Weights of a small GPT-style language model, trained from scratch on English Wikipedia.
Size: 14 layers, MLP 512 SwiGLU.
Architecture: RMSNorm before each block, rotary positions.
Each number is 50 + 10 x the weight over the matrix's rms, rounded and kept within 0 to 99. Layers, rows and columns count from 0.

# layer 2 MLP up, 512x192, rms 0.0889, rows 321-332, columns 96-191
40 49 36 30 52 57 65 41 37 21 47 54 53 60 45 59 60 41 37 44 45 54 16 44 60 42 57 44 54 52 31 38 50 54 44 54 53 38 63 39 47 44 44 52 67 46 49 43 59 58 50 76 50 56 42 31 50 59 42 59 66 70 79 64 62 58 52 67 66 49 66 58 48 45 66 53 61 66 54 49 53 75 38 48 37 61 63 73 45 84 55 77 64 40 36 62
38 43 65 62 60 47 38 59 59 64 59 57 32 49 63 51 76 50 42 61 32 52 57 38 38 29 70 51 50 56 41 49 80 64 65 63 55 48 61 51 47 34 39 43 65 51 67 42 58 46 59 52 44 38 49 53 42 68 44 55 57 65 79 54 35 43 62 54 46 56 52 42 49 62 53 53 38 68 39 52 54 55 39 49 48 33 38 64 72 46 52 54 53 64 55 35
58 44 74 57 62 61 37 54 37 36 69 44 63 63 62 28 62 46 32 58 43 44 60 56 47 39 51 47 51 56 60 56 79 62 42 55 49 51 44 59 56 53 61 23 49 57 35 44 61 66 55 38 36 52 46 43 58 67 34 43 42 53 42 43 52 47 48 38 54 46 55 42 40 53 58 57 59 47 77 52 44 63 54 23 56 78 36 30 42 26 54 34 62 39 60 36
50 58 39 50 32 62 48 67 39 39 58 56 44 45 52 28 54 56 32 30 61 48 54 75 66 45 45 61 49 58 34 58 66 60 44 42 51 54 59 32 53 57 56 49 41 53 56 61 50 43 58 33 48 49 70 70 64 62 58 60 50 70 42 37 57 56 41 58 38 54 54 49 52 48 61 27 45 47 54 57 37 52 52 55 47 58 59 65 49 47 66 41 49 62 46 58
52 30 52 57 35 61 60 36 39 46 58 34 45 75 46 41 31 61 41 56 65 55 39 52 55 71 36 38 60 57 46 44 37 40 44 39 51 63 38 50 48 37 62 57 39 57 54 56 29 19 62 54 55 47 35 50 45 45 65 51 49 30 46 53 68 59 59 52 44 34 27 52 56 53 46 44 50 41 38 42 46 31 50 41 57 56 61 68 28 39 35 49 52 50 66 57
43 47 37 62 43 43 45 43 42 58 46 47 37 47 60 54 47 45 54 71 64 48 47 49 47 47 37 54 58 50 62 57 52 44 58 59 53 53 42 56 37 52 47 60 52 31 62 40 56 65 50 60 46 41 51 44 38 51 52 48 55 67 63 46 55 49 60 49 55 45 50 45 55 44 58 38 64 68 55 49 48 68 64 72 47 44 37 47 76 47 49 54 40 46 56 37
55 40 38 50 59 35 45 50 48 59 50 65 55 61 47 61 50 50 51 42 54 55 40 48 58 44 44 39 69 63 56 66 46 52 60 26 47 36 31 46 56 55 46 40 36 26 43 52 45 33 50 77 43 57 58 48 27 52 79 39 48 54 47 49 43 55 45 50 56 47 64 65 41 65 53 50 45 29 34 51 53 63 36 54 32 48 39 40 72 44 40 70 55 36 52 58
62 59 53 56 48 60 62 41 55 50 47 55 58 55 52 53 55 54 38 49 40 57 50 67 44 51 50 51 49 56 38 45 46 65 49 49 46 43 62 36 53 51 55 55 54 55 40 75 38 49 64 45 46 58 58 54 51 61 54 30 65 41 51 52 44 52 37 46 48 56 41 46 50 39 53 44 49 54 61 53 55 41 56 42 55 46 60 41 44 47 54 53 59 52 50 46
45 49 56 46 42 43 55 48 53 58 44 36 63 42 57 52 46 58 38 43 51 62 54 45 57 37 42 56 52 63 51 66 54 56 47 33 42 57 50 39 51 33 42 63 55 60 43 42 55 53 61 61 48 51 42 27 56 45 49 59 62 59 47 46 39 39 43 57 54 62 44 42 57 47 55 56 51 78 43 46 33 36 51 54 36 70 55 58 56 63 56 48 50 43 40 39
42 53 39 50 59 45 58 41 40 54 63 55 36 49 48 45 44 52 40 50 54 68 45 44 59 56 45 60 35 61 57 42 42 51 57 50 46 46 42 55 55 59 44 42 76 56 57 42 59 49 40 56 60 51 49 42 63 46 64 45 44 50 57 46 62 55 45 61 38 31 60 56 53 41 37 49 46 53 50 45 58 45 49 55 43 80 56 49 46 37 46 72 53 48 58 54
29 55 35 33 50 52 55 48 48 30 43 76 57 50 48 40 44 45 52 39 41 52 42 43 54 44 30 68 53 58 44 51 23 50 40 33 58 40 36 52 53 56 75 50 71 60 30 45 61 42 37 66 49 63 55 53 52 49 68 68 61 64 61 42 44 63 39 37 36 60 53 49 40 51 54 55 55 43 50 35 61 61 62 65 47 57 61 55 48 52 56 44 54 58 24 41
70 42 56 47 59 64 41 48 60 45 53 37 41 42 60 52 59 56 52 45 54 44 47 39 64 50 56 61 70 61 52 47 43 51 39 48 51 40 47 61 59 61 50 54 49 55 50 49 53 33 45 49 71 59 34 48 54 51 58 50 42 35 70 42 53 39 63 37 59 49 47 37 72 50 54 51 51 61 40 41 64 58 55 69 49 60 56 65 49 54 38 43 67 40 52 59
# layer 2 MLP down (transposed), 512x192, rms 0.0906, rows 321-331, columns 96-191
38 27 43 60 42 54 58 37 52 43 51 46 48 52 47 63 59 66 34 43 45 57 42 40 34 48 52 62 63 61 44 61 20 53 57 51 48 25 51 43 71 46 58 57 54 61 53 63 53 52 46 55 39 45 48 64 51 50 66 60 65 64 55 91 35 38 44 60 61 60 52 63 55 55 26 40 56 58 52 43 58 45 31 43 56 53 71 57 29 70 54 64 51 48 49 49
39 50 49 63 49 52 41 57 62 58 70 54 34 53 37 57 63 71 47 50 53 43 46 51 50 57 40 53 42 53 29 55 60 49 58 74 50 49 50 36 35 45 39 39 75 41 53 57 44 45 62 73 48 42 31 43 55 51 55 54 47 49 58 49 41 58 54 54 49 59 28 47 49 65 52 48 51 57 41 57 55 26 42 54 60 49 50 36 46 54 49 52 65 49 41 57
35 42 44 42 43 42 55 67 43 62 53 62 58 72 44 40 46 28 33 48 37 40 55 50 56 43 44 45 43 46 41 58 50 59 56 44 53 53 59 56 44 54 36 46 33 52 50 56 65 42 20 42 50 53 35 34 47 53 42 53 45 40 44 58 65 51 67 41 47 36 51 44 49 71 51 44 27 53 43 57 35 42 49 67 38 30 47 49 56 36 62 60 60 51 55 58
51 45 44 53 50 38 52 57 60 59 50 49 60 44 46 60 41 46 49 37 43 60 38 51 45 59 33 53 43 59 61 54 54 50 46 46 44 66 54 63 60 49 61 49 44 53 37 40 58 65 41 52 29 55 44 47 42 41 40 48 47 49 46 52 49 57 60 53 55 56 54 56 56 56 55 61 55 64 51 51 46 35 52 55 57 58 73 57 49 53 43 36 45 45 42 37
54 57 63 43 42 45 42 57 58 44 68 48 44 52 50 32 36 50 40 57 43 54 49 43 56 64 48 30 39 53 35 51 32 53 59 51 55 52 62 52 51 53 70 64 46 45 45 55 32 54 65 46 60 37 55 56 34 37 61 34 59 46 48 47 59 55 60 46 35 61 42 52 40 49 54 68 19 33 58 41 51 24 54 48 58 51 46 64 68 45 59 46 33 60 36 55
58 51 46 73 51 54 30 40 52 40 63 56 41 46 53 55 50 56 47 56 43 60 62 48 52 39 55 45 51 55 43 60 60 57 43 47 41 34 56 63 61 50 56 49 48 35 50 57 62 46 52 54 39 56 59 54 48 59 42 51 35 32 39 55 43 58 51 60 63 47 40 49 60 27 33 52 45 46 52 46 64 48 42 38 64 64 55 49 51 42 41 46 52 41 53 43
50 58 50 62 48 70 54 40 63 48 49 61 41 56 55 42 60 63 45 59 55 63 68 47 45 48 52 44 38 63 53 48 31 60 52 47 47 50 54 23 45 47 55 38 62 52 58 46 49 35 53 39 36 37 40 31 47 60 44 51 48 59 44 59 40 44 59 50 67 64 49 60 54 54 43 74 44 38 51 47 50 52 54 30 55 31 52 50 53 64 45 47 72 51 62 29
51 59 53 67 40 53 53 38 63 43 57 53 46 43 53 46 55 45 49 71 57 43 57 48 43 40 47 59 37 61 39 67 60 49 62 47 52 60 57 59 50 41 45 53 62 58 57 65 50 43 60 51 46 57 51 57 56 42 54 47 60 42 42 32 54 51 54 62 52 52 41 45 47 49 30 47 42 55 32 37 52 51 48 51 60 54 46 55 44 44 33 45 59 43 44 53
45 53 49 65 52 76 63 31 69 45 49 49 44 45 54 58 57 47 53 45 51 59 59 55 47 50 46 46 55 53 48 53 55 60 63 45 44 52 36 25 67 50 61 60 40 52 66 50 53 39 57 41 53 50 43 61 45 57 57 61 40 53 50 71 43 44 49 47 49 50 51 66 51 44 62 47 54 49 51 44 54 59 51 40 66 44 66 45 51 70 41 51 36 41 56 50
65 42 67 53 55 43 55 50 49 66 46 36 60 45 52 46 38 65 54 55 41 50 51 43 46 54 60 51 50 34 60 29 47 59 49 63 50 60 46 43 36 66 66 65 34 68 55 52 61 50 42 42 57 51 51 50 52 42 47 64 65 54 55 67 56 58 44 51 66 56 44 33 44 51 50 56 53 40 58 37 51 46 43 53 38 50 59 51 62 50 59 39 25 42 47 73
32 47 45 42 43 53 54 43 50 55 43 52 51 61 48 45 49 45 43 46 50 52 50 39 49 48 42 38 49 56 59 43 44 52 59 49 55 46 33 45 50 54 60 49 53 57 43 53 55 44 43 45 41 62 53 44 54 51 59 54 60 47 42 49 33 46 47 44 49 48 56 53 58 46 52 52 56 34 59 53 49 47 56 62 46 53 48 41 46 49 43 45 48 57 49 52
# layer 2 MLP gate, 512x192, rms 0.0919, rows 322-332, columns 96-191
59 59 51 47 30 59 62 26 46 35 34 55 58 50 37 44 33 49 48 44 69 55 53 54 61 61 43 72 58 53 64 46 36 41 28 46 45 53 62 50 46 59 50 52 41 67 58 47 51 57 47 32 41 41 56 55 51 55 55 43 22 37 51 39 55 31 40 63 40 37 59 62 42 26 43 53 62 46 60 50 58 59 60 52 95 29 57 25 53 45 54 25 63 51 43 33
42 43 51 37 32 52 61 35 41 50 64 33 51 56 40 65 40 30 54 48 37 63 52 57 53 47 50 52 49 60 53 33 50 50 62 47 62 43 67 49 44 51 45 60 55 60 60 53 51 46 43 47 48 53 44 46 62 46 46 44 50 46 57 57 49 66 74 46 51 54 48 35 36 34 57 59 61 74 62 61 31 56 65 51 54 59 41 44 33 57 36 49 47 44 57 51
47 45 41 59 50 54 50 52 36 41 49 56 37 45 34 74 42 56 50 54 60 54 46 56 43 52 66 64 44 37 43 45 55 48 44 45 53 39 40 48 55 45 54 54 69 54 47 52 62 59 52 67 31 50 56 50 49 45 63 41 41 39 37 43 51 57 50 63 50 65 34 49 65 58 50 63 58 48 44 49 56 73 48 49 62 50 56 42 51 48 56 35 60 67 53 52
58 62 56 44 47 50 43 30 45 47 35 47 38 27 47 41 62 27 46 53 44 55 71 47 52 46 36 72 35 33 44 60 54 34 44 49 54 38 46 38 46 53 42 45 54 50 49 42 52 60 49 57 45 41 35 66 64 42 45 50 34 55 61 38 50 46 57 38 41 53 52 55 48 29 39 36 50 45 67 36 57 50 54 56 46 56 67 44 52 21 53 34 58 64 58 45
40 55 43 46 50 46 44 56 55 67 56 52 46 48 56 62 49 40 59 58 56 56 49 66 57 64 52 46 59 42 54 48 28 43 42 41 50 64 49 70 46 66 56 55 48 50 46 47 41 57 56 41 42 46 40 66 57 53 48 68 65 32 54 54 48 44 44 40 44 40 58 54 49 38 41 39 42 43 58 25 66 38 48 59 51 54 43 82 52 52 67 54 52 58 56 55
56 60 54 66 35 53 40 59 54 49 41 47 57 48 51 53 70 41 51 42 59 37 38 58 51 52 61 59 47 35 40 42 55 47 31 54 40 47 53 80 52 51 58 44 53 75 36 52 64 61 29 58 51 52 32 61 54 46 51 43 60 43 60 44 57 52 47 27 48 47 53 48 35 32 52 47 59 74 50 50 47 45 58 54 73 48 42 62 45 61 50 50 74 58 60 54
54 37 49 55 41 50 49 35 38 51 51 50 42 60 27 41 55 50 45 47 50 65 50 56 74 46 54 38 53 30 55 54 55 43 50 66 56 44 49 50 46 50 35 45 42 50 58 42 51 51 54 54 69 40 48 40 51 46 46 55 47 56 56 59 57 74 41 58 40 56 46 40 43 58 47 45 52 45 38 51 50 61 50 30 49 38 53 38 44 55 46 59 51 41 68 52
49 57 47 53 63 48 40 37 57 43 66 54 48 46 58 61 42 50 54 60 57 40 48 54 28 56 46 52 36 52 51 50 55 54 47 51 44 37 58 59 53 54 63 63 26 51 62 71 55 42 62 60 39 63 57 60 61 52 46 64 48 53 38 64 39 54 41 47 39 54 53 54 53 44 60 49 42 58 31 48 66 52 58 60 60 42 54 47 34 38 46 35 61 90 37 30
57 69 40 55 49 45 58 46 42 61 64 46 48 56 45 46 45 54 44 33 63 38 56 48 49 53 49 61 57 49 53 56 44 61 43 41 47 51 54 47 58 52 60 71 56 54 54 43 51 30 63 68 68 57 52 43 57 57 56 46 46 37 47 60 67 54 47 51 54 51 41 55 62 58 54 50 49 54 47 61 53 36 73 55 49 69 43 54 51 64 66 57 56 44 55 43
39 61 46 44 44 61 45 36 59 59 59 68 61 48 46 44 39 33 44 58 49 37 27 52 65 45 43 47 46 67 55 57 37 59 54 53 53 47 42 41 39 55 63 69 46 31 53 48 61 50 48 32 49 40 44 50 48 52 63 41 42 52 65 53 35 58 41 44 28 56 41 49 40 44 53 66 66 38 47 55 53 51 63 50 71 71 58 45 50 42 55 42 69 60 47 40
51 49 47 32 47 61 56 65 59 54 52 36 36 44 69 49 57 57 54 45 40 55 34 37 52 51 56 50 38 65 52 36 62 54 46 38 47 46 37 41 65 53 38 38 35 44 54 67 71 49 53 58 44 39 39 43 68 51 45 39 53 45 66 48 27 48 52 57 45 34 42 43 49 59 45 49 54 53 28 41 56 46 36 36 69 42 65 62 55 36 37 42 40 51 45 54